Part of a small language model's weights.
Size: 14 layers, MLP 2560 tanh GELU, vocabulary 16384, 91.6M parameters.
Each number is 128 + 32 x the weight over its row's rms, rounded and kept within 0 to 255. Layers, rows and columns count from 0. The size above them is the row's rms in percent of the matrix's.

# layer 11 MLP down (transposed), 2560x640, rms 0.0301, rows 484-583, columns 0-31
size [ 95 104 110 104  90 108  98  99 101  96  92  96  94 104 124 103  84  96 106  96 114  93 102 105  86  98  96 115 102  93  98 100 103  98 105  97 102 106  88  93 104  97  88  98  94 106 107 105 103 110 102 104 105 105  96 105 115 105 103 112 100  99 102 101 104  97  97  99  93  95 104 102  84 106  86  90  96 102  95 114  96  87 104 102  83 106 106 102 103 104  91  95 103 106 100 103 112  98 102  94]
[[127 156 167 138 120  58  63 125 139 123  55 102 125 116 164 178  89 134 201 105 160 135 121 165 147 132 100 132 100 106  97  96]
 [133 101 161 126 111 125 101 138  95 149  63 228  78  56 106 107 147 150  96 112 133 145  95 121 120 148 100  96  85 159 169 102]
 [132 137 119 129 146 123 111 118 134 167 148 152 105 132 201 163 130 146 174 150 138  95  90  67  97 142 163 136 125  93 164 152]
 [189 104 129 143 116 136 128 126  57 157 105 124 161 123 154 126 125 126 122  70 137 188 109 122 133 116 207 120 179 119 141  84]
 [149 182 101 103 151 108 146 128 122 116 177 134 116 152  92 145 163 112  60 206 120 116 139 124 120 119 125 116 134  46 153 116]
 [145 114  92  74 112 156 138 104 154 101 117 139 209 149 107 142  67  87 129  87 136 133 132 153 159 113 129 143 128 167 168 134]
 [113 155 170 162 127 170 128 140 166 156 141  83 187  91  97 119  77 136  53 135 160 204 107 192 159 155  89 130 152  96 143 100]
 [103 161 141 118 157 103  65 135 107 131  88 132 145 142  86 142 133 173 153 127 142 139  99 117 123 141  80 145 101 156 109  84]
 [152 189 169 124 116 171 172 128  80  58 169 139  85 116 105 143 128 155 118 124 147 157 136 157 113 158 145 148  95 129  95 147]
 [ 95 118  54 162 140 181 168 136 165 121 101 160 116 136  79 132 142 143 109 142 110 149 139 142 171 107 120 127 153 116 125 126]
 [110 100 151 126 143 196 170 139  93 140 135 149 129 174 124 114 146 143 134 175  97 160 123 101 132 158 188  99 114  77 135 180]
 [109 168 168 159 103 151 135 165 103 106 143  95 155  94 140 120  81 167  41 161 139 134 108 131  86 111  70 142  63 167 112 122]
 [107  75 125 104 152  82 116 125 101 147 155  87 174 140 161  97 134 104 112 133 136 119 171  82 159 140 130  94 212 143 156 172]
 [146 179 157 103 103 175 149 131 118 122  84 163 136 161 173  92 165 146 103 130 140 103 137 189  95 172 100  67 136 118 124 145]
 [112  98 121 142 122 146 101 174 111 176 146  98  87 171  92 124 131 133 139 125 118  76  62 152 143 128  72 101 188  95 133  60]
 [111 136 103 137  68 224 170 140 124 157 117 180 122 123 117 146 136  79 113 113  96 177 113  51 143 118  78  94 168 113 210 133]
 [114  81 153  80 149 171 175 131  98 102 136  88 133 177 173 107 138 162 180 109 124  71 105 132 127  73 133 115 106  84 110 112]
 [169 166 133 126 139 129 105 118 139 193 123 125  92  99 104 154 122 128 146 137 161 128 132 126 111 215  72 116 153 125 156  88]
 [155 134 113 123 143 215 102  86 128 169 124  96 159 134 149 163 106 103 139 116 143 112 176 190 141 125 122 149 178 109 127 132]
 [165 146 168  77  88 189 149  40  43 146 125 160 117 133 123 162 177 139 139 143  88 101 132  71 155 127 130 125 112 162 142 117]
 [110 122 143 101 116 210 152 186  74 128 116 145  88 111  95  76 141 137 151 119 105  88 147 156 130 154  72  80 136 168 134 200]
 [135 155 141  81 117 146 132 149 116 139 106 106 128 122  83 147  85 118  99 103  99 145 160 143 131 159 148 131 145 142 170 100]
 [168 161 132  88 113 210 131 125 161 142 136 177 154 148  96 126 157 114 147  80 153 112 116 157 176 186  97 102 135 121 167 116]
 [102 138 109 135  71 180 138  86  48  99 168  80 113 127 133 156 129 121 100 156 111 156 118  51  78 142 107 117 130  90 185 123]
 [132  74 163 187 130  25 132 146 201 128 178 104 129 116 101 111 112  73 109 148  99 171 116 145 143 122 143 129 116 159 153 187]
 [ 96 122  41  69 129 168 152  93 108 108 107 104 129  83 122  85 105 129 124  79 231  95 144 108 168 143 134 150 138 174 181 155]
 [181 128 174 107 125 132  72 101  47 126 126 132 121 101 163 151 173 119 185 112 105 199 150 131 137 162 169 138 124 103 178  72]
 [124 109 124 111 112 207 121 118 152 128 118 109 177 123 149 131  98 147 131  95 193 133 153  50 136 147 114 194 131  89 174 105]
 [ 71 156 148 109 107 141 135 144 137 107 134 160  55 156 146 110 123 216 127 116 131 149 116 146  30 174 103 144 125  85 137 112]
 [157  53  63 133 109 197 134 174 136 158 122 176  95 174 111 112  79  96 124 158 144 120 163 163 124 163 182  71 137 157  94 114]
 [163 122  87 154 100 164 157 117 134 158 144 135  86 118 108 112 108 110 138 113 164 111 114 158  73  80 129  96  97 124 122 154]
 [139 120  75  92 130 196 115 113 137 137 156 131 124  91 183 162  85 122 153 170 117 152 123 102 136 126 112 174 107 118 116  98]
 [110 141  85 124 161 144 181 150  76 123 149 116 145 117 111 122  77  64  92 143 135 162 190 131  89 175 117 132  94 126 123 129]
 [166 160 148 120 110 145 153  53 111 131 159 176 114 162 125 117 138 138 128 106  94 153 105 148 124  99  60 103 149 123 105 116]
 [162 109 110 129 148 167 144 111 145 123 151 156 110 182  56 122  59 119 101 120  65 137 138 122 163 125 127 111 125 165 153  80]
 [173 205 104 127 135  74 204 143 130 127 128  85 152 180 122 143 154 179 145 110 104 185  63  41 119  97 141  89 129 123 103  54]
 [ 74 120 158 102 200 154 153 135 111 168 162 130 111 120 126 136 128 152 140 139 117 148 110 124 168 138  11  73 116 142 108 123]
 [169 124 235 143 119 120 154 171  85 175 117 178 110 104 126  57 153 170 134  92 152 177 108  85 108 186  84  98 152  79 142 130]
 [143 203 170 128  98 123 144  97 144 121 140 154 178 125  99 137 109 162  90  96 142 112 111 151 128 119 171 109 143  67 147 133]
 [173 145 129 129 140  73  66  75 129 164 119 168  89 172 142 139 110 122 105 133 160 142 115 154 159 155 123 141 126 178 138 149]
 [137 189 140 112  87 165 107  54 111 124  85 123 113 124  94 169 140 171 101 105 172  91 141 120 183 216 126 148 148 121 140 160]
 [200 125 157 134 137  28 140 134 113 154 148 117 154 103 115 119 146 144 152  80 111  95 171 121  71  99 101 158 158 117 174 144]
 [145 110 116 153 157  82 186 218 148 102 108 108 118 105 131 153 185 111 155 126 112 195 143 122 154  97  95 109 169 162 109  70]
 [123 119  96 128 105 150 163 159 160  99  94 112 101  95 174 120 103 157  85 117 150 125 133  82 175 118 103 107 120 171 134 124]
 [ 74  23 119 132  70 136 187 152 101 141 125 145 145 109 159  91 105 144 116  88 119 168 103 147 160 134 112 142 158 160 131  97]
 [160 117 103 145 127 205 124 190 141 108 118 125 163 205 200 179 200 166 114 129 125 119 149 114 151 163  85 160 178 157 106 125]
 [ 94 165 106 146 166 145 176 130 146 116 129 143 155  91 109  49 122 148 150 106 119 168 104 125 145  95 130 109 112 156  88 126]
 [123 112 110 151 151 175 184  53 113  34 172 108 146  50 158 165  98 155 132  78 131 131 115 147 136 117 101  70 132 175 123 156]
 [124 130 117 135 150 240 152 144 163 163 131 104  86 195 105 112 178 146 194 135 124  94 123 174 128 128 152 118 128 182  92 132]
 [116 135 149 140 103 136 143 119 158  53 160 122 106 108  65 150  72 133 120 125 123  95 150 194  97 135 131 139  63  90  46 101]
 [122 170 153 139 163 242 171 125 127 165 141  97 157 122 150 127 148 120 102 174  88 129 128  69 118 113 124 113 178 143 143 152]
 [ 88 135 112 164 160   4 154 167 133 152 105 115  94  93 101 168 157 129 128 103 152 121 115 163 130 115 128 193 165 108 143  93]
 [110  95  70 150 105 187 152 122 153 183 137  87 130 137 114 124  93 114  80 157 133 157 135 134 119 135 136 161 153 134 160 111]
 [133 162 137 141 130 206  82 112 130  71 144 150 135 153 155 144  81 139 107 146 112 146 134 101  79 113 163  90 166 211 165 156]
 [139 149 154  97 131 192  77 114 124  77 101  76 149 236 144 129  94 196 165 117 137 151 140  73 171 105 130 124 120 162 154  76]
 [ 96 157 112  80 130  57 142 110 124 130 105  90 164 127 121 143 111 117 151 154  98 134 108  53 137 129 106  94 169 108 117  78]
 [150 118 137 157 132 199 132 126 146 146 116 123 114 202 113  74 181 113 131 123 149 155  74 106 143  51 133  99 208 124 131 185]
 [147 187 148 161 112 103 167 179 158 172 104 139 110  95 102 135 141  98 100 143 157  97 119 129 209 154 148 145 123 133 135 117]
 [142  94  83 123  84 153 128 104 131 143 127 157 117 139 114 162  85 158 148 113 164 112  79 141  98 136 122 118 123 121 136  80]
 [145 122 138 133 107 182 139  62 184 156 128 123 112  84 146 149 109  75 126  93 160 188 164 177 108 218 154 123  89 173 120 118]
 [127  93  96 100 156 149 111 126 102 182 226 138  94 150 117 164  80 140 155 138 142 104 142 146 110  97  65 144  74 160 152 140]
 [146 151 130  74 127 140 130 128 108 142 176 129 130  91 149 122 130 149  98 123 185  84 129 163 108 138 171 187 189 138 132 169]
 [119 124 185 140 147 140 112 116  84 168 112 224 145 150 189 160 156  71  85 164 205  87 140  56 127 122 119 134 183 117 131  87]
 [129 132 130 187  99 169  99 101  99 100 132 128 175 142 160  90 123 117 122 172 121  98  87 113  74 143 127 147  87 167  96 121]
 [111 136 140 164  88 229 126 121 107 106 100 160  69 118 196 126  57 165 136 144 122  72 105  79 134 130 179 143 133 118 148 114]
 [165 135  67  85 144 167 173  97 112 107 172  93  83 186 185 144  74 139 122 197 145  66 116 155 126 167 162  89 193 140 150 138]
 [ 67 203 119 114 145 135 148 144 130  96 134 166 128  99 153 183 155 103 174 117 186  96 110 127 135 163 158 175 185 113 144 129]
 [ 16 100  90 105 160  82 152 124 132 153 179 122 124 153  73 146 161 143 131  93 174 159  99 149 136 116 175 154 156  68 125 113]
 [143 125  99 154 146 233 105  91 166 154 185 133 133 216  72 108 108 150 139 124  88 157 136 163 121 183 167 110 154 114 159 112]
 [154 125 121 111 128 183 151 137 166  99 142 191 149 147 134  68 147 117 156 112 114 131 128 111 168 201  93 118 106 111 127  69]
 [ 81 104  96 158 177 235 116 158 110  63 137 118  42 130  99 109 156 129 141  97 117  94 155 115 103 138 150 147 136  85  93 117]
 [132 135  79 150 138 192  83 146 140 146  73 131 151 106  98  54 129 167 127 150 138  85 109 197 116 109  46 162 101 134 123  81]
 [136 126 102 159 132   8 116 141 119  98  71  82 143 109 165  97 128  70 117 108 206 150 143 159 127 102 145 113 103 102 115 144]
 [157 130 157 108 193 168 149  92 118 158 168  99  81 145 144 112  72  84  94 196  61 117 157 176 105 149 138  98 121  68  56 135]
 [ 60 142 124 152 108  17 135 160 151 147 112 142 175 117 135 130  86 146 110 155 126 154 104 160  94  99 182 121 143 122 165  73]
 [129 104 180 105 146   0 166 158 109  86  95 131  55 184 106 125 174 101 122  86 124 146 134 118 163 114 130 147 210 109  99 137]
 [116  74  68 119 133  78 186 145 175 130  78 144 119 117 115  89 122 152 129 130 100 147  95 119 101  78  74 172 133 106  90 167]
 [106 119 100 161 165 188 173 165 153 103  90 154  97  96 139 201 131  79 162 164 132 110 162 103 160 159 156 175 152 198  77 110]
 [166 105  85  71 138 172 174  72 164 136 112 105 117 157 130 141 163 110 152 167 162 211 131  96  85  64 169  99 126 112 131 159]
 [110 129 143 146 157 143 142 158 169  95 152 112 115 148 173 190  98  89 144 172 199 129 160  68 117 117 130  82 160 110 170 113]
 [ 76 135  85 151  78 234 107 137 132 110  87 156 110  73 170 138 148 117 122 115 147 116  91 198  92 131 109 145 176 139 109 137]
 [104 136  64  91  75 206 142 131  89 136 122 149 148 167 163  96  45 168 141 118  98 134 135 179 191 114 100  94 198 141 141 168]
 [136 120 103 135  92  96 128 136  96 176 119 117  97 109 147 117 104  91 116  92 150 161  78  74 187 180 156 149 156 138 103 131]
 [116 159 127 115 130 148  94  95 140 186 105  81 141 124  92  93 164 118 160  93 128  95 170 117 116 125 123 135 130 141 146 132]
 [167 109 162 117  92  18 141 136 141 109 160  78 108 106 141 139 170  67 113 118  90 118 131 101 175 103  77 147 111 153 140  88]
 [ 47 104 168 189 122 187  86 115 170 167 137 139 130 180 115  84 162 104 126 150 140  99 110 141  88 165  96  96 173 162 105 136]
 [ 71 123  92  84 115 162 163 158  99 129 129 140  93 128 122 109 101  91 161  77 134 148 185 180 159 114  82  76 116 138 177  95]
 [ 95 141  86 150 144 127 173  93  97 146 137 110 134 179  92  99 144 148 143 129 161 142  50  78 157 128 171 107 124 165 137 128]
 [ 45 137 138 127  79 176 130 117  46 101 124 106 131 175 100 142 148 102 157 154 168 124 126 123  98 127 131 137 139 174 110 127]
 [150  81 150 162  71 117 140  73 114 117 168 154 127 155 131 158  49 116 104 158 117 130 131 144 102 179 172 121 127 105 135  87]
 [142 147 132 170 145 144 136 127 135  93 153  85 134 112 137 156 165 170 152 155 189 147 125 115 113 154 201 134  87 173 111  87]
 [148 190 155 108 175 152 175 119  95 136  91 101 168 144 132 102  92  69 144 143 157 142 186 172 183 133 133 119 151 158 154 100]
 [ 94  87  67  89 136  99 129 128 119 100 148 111 106 114  81 122 110 175 168 182 154 111 127 109 151  81 142 163 122 100 129 150]
 [141 105  79 111 123   0 139 131 179 181 130  77 102  89  80 107  45  83  69 119 193 121 115 103 106 107 115 143  55 132 135 154]
 [ 90 109 115  75 148 100 123 172 114 135 140 127 171  61 131  96 104  98 150 157 102 151 115 165 116  81 142 106 101 137 109 150]
 [118 125  72 162 123 119 116 166 117  79  54 169 121 108 111 105 126 145  76 137  70 161 143 146  96 142 146  97  88 187 154 109]
 [109 132 170 171 150 182 139 181 102 124  86 147  83 134  65 151  99 221  50 166 165 128 153 180 143 123 122 101 140 118 150 133]
 [173 106 132 137 109 104 158  68  90 190  84 125  63 145 149 162 111 140 141 123 192  99 106 130 134 121 131 123 224 126 189 148]
 [165 124 173  98 111 165 126 167 125 107 136 193 157  96  91  83  91 104 149 108 119 102  87 173 126 128 143 135 149 104  83  61]
 [130 140 143 163  99  26 133 119 150  98  74 157 107 132  81 154 127  90 148 174 138 103  84  84 120 142 144 130 142  67 112 104]]
# layer 11 MLP up, 2560x640, rms 0.0301, rows 485-584, columns 0-31
size [109 112  94  92 109  95 107  94  93  85  94 102  99 110 103  80  95 103 101 108  98  97 105  93  87  96 108 100  82 100  92 107 103 100  95 103 111  85  92 103 108  95  88  91 106 103  99 100 113 101 109  99 100  96 116 109 107 109  96 102 106 108  94  99  92 106  99  96 101 100  95  96 103  95  98 106 103  96 111  89  80 109 105  96 100  98 108  95  98  95  95 107 117 102 102 102 100  99 109  94]
[[118  64 124 137 178 167 112 126 111  75 170  94 177 118 204  75  89 144 175 190 116  79 152 148 105  64 143 153 103 146 132 142]
 [171 129 156 122 186 163 142  78 146 106 100 131 156 146 100 147 142 149  94 156 130 126 120 100  88 181 128  95 101 130 129 113]
 [150  64  73 153 141 134 140  85 177  89 201 108 173 174 144 171 160  89 119 120  86 136 178  92 122  65 121  76  97 135 129 166]
 [ 59  99 117 132 127 129 164 132 153  58 161 117 156  75  96  87  85  93 194  54 141  86 117 111 161 138 109 106 142 199  91 145]
 [129 153 179 119  88 134 100 127 174  50 131 153  88 112 114 213 131 150 105  81  95 151 176 128  96 121 109  87  53 128 112  87]
 [180 170 148 119  90 106 106  76 110  80 174 111 176 137 146 117 135 102 171 146 135 131 135  81 172 148 169 121 156 122 118 152]
 [187 123 167 101 112 127 189  73 179 116 100 129 142 135  84  94 120 134 117 186 158 120 108 169 129 130 137 121 162 128 160 163]
 [114 120  93 139 142 134 128  55 151 121 125 183 142 100  54  56  93 134 153 129  98 150 141 182 135 176  73 137 152 164 136 175]
 [169  98 173 147 145 143 141 156 121 129 135 135 110 143 159 127 100  89 175 119 154 113 148 131 132 144  79  71 124 141  97 144]
 [ 92 190 206  64  98 124 143 105 168 120  77 118 111 116  58 144 156  91  98 150 114 150 158 144 253 143 135 174 153 173 134  64]
 [140 133  89 162 105 154 150 143 170  89 140  96 122 115  75 121 131 109 161 207  90  90 134 138 142 144 141  98 162 134 115 136]
 [128  91 130 154 133 155  78 158 171  79  98 142 143 100 158 179 146 115 156 137 125 128 180 100 168 116 124 172 135 134 119 118]
 [135 133 112  97 138 133 157 141 130 129 127 117 109 131 118 129 125 109 106 159 151 153 113 157 121  90 100 141 153  81 134 139]
 [116 137 108 163 180 191 163 158 105 138 153 154 146 147 130 106 112  92 120 150  98 140  85 154 145 153  60 116 155 114  86 106]
 [141 123 132 109 132 154 114 106 110 134 145  79 166 145 194 154 161 158 115 105 152 155  84 116 106 172 139 156 184 119  92 115]
 [148  92  55  91 110 104  97  79 132 106  68 114  96 126 170  91 113 131  78 132  36 159  38 119  86 143 112 137  59 160 160 152]
 [125 166 133 140 139 129 117  87 133 128  61 109 127 122  92 202  95 148 136 141 119 100  82 110 142 169  54 105 144 133  98 160]
 [116 114 140 152 124 134 128 150 161 163  91 136 110 156 178 153 149  80 165 171 112  47  98 145 134  94 136 136 116 121 121 159]
 [ 95 169 146 124 189 114 135 123 126 109  83 138 148 114  91 192 120 114 201 159 114 117 120 164 194 155 119 111 146 104 112  95]
 [133 138  84 131 128 137 111 144 138 150 141  95 121 132 163 163 119  98 143  85 131 115 130 154 132  85 146 186 138  83 136 109]
 [ 95 149 103  67 122 108 148  99 176 142 139 163 158  80 138 156 117 128 124  92 110 153  49 120 148 121  98 160 143 164 132 121]
 [128 115 148 100 141 136 106 130 171  98 101 114 164 159  86  93 168 135 123 150 168 143 127  96 108 127 154 190 117  74 126  80]
 [142 128 170 109 154 146 155 117 153 117  68  89  98  79 160 152 176 142 200 147 146 164  59  95 155 138 121 124 177 156 105  81]
 [146 144 117 155 169 115 132  66 111 104  67 191 139 137 161 117 101 130  83 129 152 105 140 133 126 141  78 111 200 151 119  83]
 [160 117 110 176 131 122 110 113 178 150 181 157 134 139 114 186 224 121 202 106  78 127 131 129 119  98 144 157 203 107 187 118]
 [140 123 121  84 122 123 154  98 142 144  88 179 161 135 105 131 141 153 117  64 117 136 152  60 168  76  85 112 116 132  98 157]
 [ 83 136 106 181  96 141 124 112 199 117  90 128 252  98 120 161 130 142 141 164 135  91 139  90 120 136 138 162 149 102  90  96]
 [172 105  79 131 174 130 171 137 118 151 123  91 109  50 147 127  84 156 159 174 108 122 152  20 192 124 160 195 171 181 140 147]
 [ 92 141 106 169  43 144 162 107  68  87 140 119 124 173 110 114 124 138 139 152 127 217  88 152 182  97  68 134  57 146 129 148]
 [118 110 138 167 157 188 110 149 146 161 165 141  98 104 132  69 132 110 148 123 119 167 158 139 127 152 125  85 103 137  65 106]
 [157 144  51 141  71 162 135 119 130 137 152  93 130 104 144 150 108  93 167 177 115 128 130 182 145 111 130 159 154 172 130  97]
 [134  93 118  56 112 169 118 151 106  80  81 143 165 125 146 131 139 142 130 132  99  91 101  98 165 152 105 101 163 183 102 109]
 [152  79 161 111 121 134 160 123 118 174 143 149 165 157 150 150 183  71 115 154 165 194 126 128 127 179  99  98 121 159  61 199]
 [ 92 110 166 115 150 215 164  90 109 112  98  52  89 117 184 143 124 107 146 139 123 107 151 128 111  71 189 125 126 131 131 133]
 [117 191 122 247 105 108 115 108 140 124 116 136 132  81 125 108  78 101 145 154 123 131 140  97 162 151  66 111  45 115 130 124]
 [ 52 146 111 162 117 153 115 180 197  91 166  82 156 193 102  94 173 107 135 119 159 131 138 133 166  28 114 180 103 153 120  60]
 [115 186  78 173 131 160 107 151 128  90 111 127 190 132 132  60  92 150 162 143 142 116 150 123  75 156 116 161 111 108 162 132]
 [125 140  95 128 103 151 107  82 153  77 137 197 143  92 103 160  95 127 171 135 152 146 101 120 173 126  76 146 121 168 137 145]
 [157 168  69 100 136 121 158 126 148  72 152  80 165  80  93 129 120 128 142  66 150 160 140  97  66 140 191 115  92  73  98 135]
 [103 156 111 144 140 136  96 162 151 109 117  86 122  98 128 146 134 128 105 196 160 120 162  88 164  95 125 200  64 137 106 103]
 [ 94 142 160 143 160 144 132 125 116 110 126 103 130  62 136 174 148 118 163 119  84 137 186 139 202 188  96 154 151  84 105 122]
 [ 65 119 169 166  51  82 175  65 213 130  89  82 151 114 137 134  96  83 123 177 142 112 109  64  94 100  95 166  99 157  85 164]
 [111 154 115 146 105 149 144  70 173 121 115 139 136 126 125 144 112 191 168 137 134 102 250 109 148 160 119 181 133 165  74 152]
 [151 165 132  87 155 113 192  70 103 117  94 152 148  86 121 190 144 116 134 131 109 159 159 104 123 167 100 121 108 133 100 175]
 [ 52 124 103 149 109 140 120 136 110 106 119 126 141 140 152  47 126 123 119 118 101 100 156 141  94 190  78 148 129 201 141  88]
 [110 118 140 149 170 136 179 164  48 120 104  70 167 131  87  94 165 175 126  94  90 168 181 109 116 121 178 147  89 120 171 123]
 [107  70  78 134 149 177 117 190 183  60 134  84 100  94 105 115  76 156 170 147 170 144 137 149 201  49 133 165 137 102 127 144]
 [161 135 118 175 143 149 112 106 179 112 115 120 175 150 149 106 143 152  91 135 104 138 112 175 166 138 117 145  96  92 163 115]
 [117  96 122  87  98 114 157  72 152 130  93 103 197 111 113 115 125 112 127 199 141 109 138 162 107 103 141  92 202 119 122 136]
 [ 76 178 169 129 194 140  79 120 129 128 146 146 160 178 143 122  70 168 123 118 156  79 135 135  92 119 124 128 138 164 147  84]
 [107 160 166 115 157 108 199 100 169  90  84 162 126  90  73  60 167 141  58 150  98 136 100  78 114  91 157 136 140 105 145 132]
 [154 167 126 154 116 136 155 165 105 117 175 110 148 122 151 151 102 124 112 146 136 115  93 157 142 139 121 110  93 107  73 114]
 [119 168 181 164 133 141 130 136 135 126 172 132 150 138 138 169 116  66 101 136 135 153 179  98  84 201  94 135  92 133 122 118]
 [131  89 122 179  61 148 144 106 153 135 116 136 112 144 196 137 141 135 159 136 103  90  96 147 144 109 141 104 173 145 132 200]
 [140 128 118 109 122 156 148 138 150 110  52  74 109 121 147 112 107 125  87 132  94 132 115  94 179 128  54  87 127  93 145  98]
 [ 57 107  76 190 169 135 111  71 192 142  89  56 138  87 151 148 114 166 105 148 175 120 136 104 157  92 105 136 105 143 143 180]
 [157  79  96 122 127 199 121  84 128 114 136 115 183 125  98 124 109  97 157 156  37 144 175 144  79 104 131 149 164 201 129 131]
 [ 84  91 150 174 148 136 109 106 139  60 143  85 106 107 146 135 160 117 107 121  87 231 117  94 147 126 183 115 121 146 104 209]
 [141 128 101 159 154 156  66 131 167 109 180 107 128 144 103 174  99 123 185  67 117 104  97 120 118 120 104 171  99 126 120 151]
 [117 104  92 124 181 141 103 155 147 134 119 131 180 113 150 130 143 102 144 195 125  80  90 146  76  95 124 119  71 201 122 118]
 [ 99 180 150 142 106 158 137 155 118 112 117 116 111 166 161 154  92 101 109 161  94  95 146 142 160 153 157 121  71  84 165 117]
 [136 119 124 156 150 144 166 121 163 119 143 131 187 120 152 151  93  93 135  44  64 194 127 100 108 136 142 133 126 158 101 110]
 [105 155 150 122 149 150 105 149 115  63 152 112 129 132 153 155 101 122 142 139 110 127 183 147 163 163 110  70 118 165 118 100]
 [141 161 109 137 137 124 160 203 136 107  88 127 161 112  74 166  98 129 122  84  89 151 125  97 175 108 101  91  63 140 134 116]
 [117 100 117 126 101 108 131 149 132  95 104 153 160 152 115 173 148 133 141 117 128 166  87 132 110 102  55 110 113 144  76 131]
 [ 70 147 117 128 112 152 147 160 152 120 146 137 138 121 135 116 135  77 160 145 124 106 130 124 161 123  75 160  99 116 116 129]
 [ 94  92 162  87 127 125  63  96  92 127  99  72 124 113 168 139 128 191 168  97  32 150 118  96 105 168  94 101  95 146  80  58]
 [ 79 139 110 112  98 152 128 148 111 141 149  90 110 108 134 145  85 129 119 190  85 119 107 116 135 115 150 106 122 116 172 164]
 [128  60 189 112  94 141  83 137 120 167 192 185 191 136 150 138 183 119 144 152 112 120  94 112 157 115 105 126 139 143 163 123]
 [124  75 111 116  56 150 133  89 132 102 138 125 165 141 114 149  77  53 133  67 125 140 128 115 160 140 128 117  77 105 117 119]
 [106  67 108 120 170 141 132  98 146 129 139 109 151  75 131 160 107 112 106 162 119  76  77  87 168 142  95  82 147 142 107  98]
 [113 187 141 103 131 150 144 162 110 113 106 139 126 174 124 110 115 146 115 117  98 155 173 137 122 102 119  87  97 161  94 110]
 [137 160 200 137  83 144 166 164 153  44 151  80 128 148 112 138  72 122 111 164 136 168 116 100 145 130 144 173 158 142 164  81]
 [171 118  73 112 121 129  92 167  96  77  57 119 142 129 115 141 156 109  47 142 160 117 130 133 161 186 125  77 173 111 161 135]
 [113 163 152 148  93 123  62 153 149 122 167 141 153 147 102 173 121 145 156 132 167 154 172 142 154 146 140 110 110 119 143 125]
 [157 104 145  64 140 162  82 156 126  73  86 136 163  67 132 150 140 142 137 125 113 173 166 138 143 165 127 155  94 144 129 128]
 [163  94 117 133 135 186 143 115  94  82 103 154 125 121 123 103  80 125 167 149 108 120 101  92 159 197  62 118 140  80 178 191]
 [ 74  67  98 146 196 149  94 130 107 147  87 149 134 141 112 146 201 167 156  96 117 129  70 149 100 173 155 170 149 198 128 144]
 [108 171 152 146 116 122 100 123 146  77 172 118 151 110 148  83 139 168  99 113 110 173 170 128 102 155 201  97  48 159 105 134]
 [158 184 142 163 140 116 106 148 148 151  70 116 172 140 149 151 107 144  82 185 132 134 161 117 167 156  87 117 156 126 129 120]
 [102 180 145 225 115 164 163 204 166 128 191 103 131 160 113  77 108 136 193 112 117 147  93  83 132 145 129 116  88 138 126 170]
 [ 73 154 134 123  91 152 140 125 113 127  91  64 171 119 136 199 139 101 120 202 152  89 115 111  97 126 158 191 163 178 187  89]
 [103  85 112 101 115 139 162  86 159 104 117 164 128  88 103  96  97 103 100 101 116 137  92 106 145 171  88 143 103 129 110 102]
 [103  99 129 127  89 142 135 161 146  69 139 128 143 143 172  73 134 166 149 139  92  95 134 142 138 133 147 169 119 106 127 178]
 [158 140  74  64 147 117  96 143 154 158 130 189 112 118  86 202 105  64 147 149 119 110 151  95 127 149 167 133 106 119  94 199]
 [ 55  99 107 127 169 135 118 130 149 144 182 149 147 139 156 132  72  71 109 130 127 112 143 140 114 150 126 236 116 138 121 123]
 [126 100 110 138  88 164 142 156  44 105 165 106 151 125 112 116 134  93 158 132 119 139 157 121  69 110 120 137  95 123 149 176]
 [126  79 140 130 104 184 113 106 106 115  85  96 174 123 112 160 164 134 171  85  79  76 115 105 119 109 129 153 157  94 133  65]
 [121  95 118 114 180 114 199  89 137  92 200 117 157 161 170 212 113 124 109 179 119 150 201 110  92 102 158  99 188  77 135 135]
 [143 122 165 151 171 157 115 177 100 128 133  87 148 139 143 123  94  62 157  98 124 115 124 101  60 149 121 102 132 156  82 187]
 [109 133 124 185 138 137 126 117 145 105 123 139 170 156 183 157 202 147 197 108 104  90 164 113  97 163 117 158 182 151 124 132]
 [111 116 126  93 170 142 193 155 211 140 154 156 131 123 103 169  61 100 162 113 166 150 108 120 116 127  88 107 108  89  66  95]
 [133 103  73 138 161 136 106 150 186 121  89 101  99  82 119 154 110 131 117 189 117 110 116  86 114 131 137 127  94 135 107 138]
 [ 76 123 144 109  99 149 135 126 172 118  63 147 170  52 135 155 113 138  90 144 126  94 140 111 175 182 146 150 139 190  96 143]
 [106 109  80 130 127 132  62 145 161 102 121 108 111 152  70 161  71 134 122 136 155  80  69 130  52 110 121 153 107 115 129 140]
 [118 137  97 113  88 145  55 150 107 143 126 168 119 161 127 195 168 107 113 146 131 122 128 101 121 145 123 201 143 149 132 116]
 [ 90 124 132 175 175 115 109 118 109 154 170 112 131 144 178 136  78 125 164 146 141 167  94  85  98 108 176 127 117  98  79 172]
 [ 76 172 143 121 102 146 202  65 152   7  59 197 186 124 104 129 135 142  48 178 154 125 109 124 153 107  71  81 138 150  91 146]
 [102 142  59  99 136 149 136 147 108 126  72 144 118 112  36 122 206  74 132  95 138 129 136 117 161 148 131  99 125 162 126 129]
 [119 109 101 115  96 133 124  73 184 130 142 183 125  83  95  69  59 153 156 117 142  92 127  96 195 101 163 124  82 144 191 100]]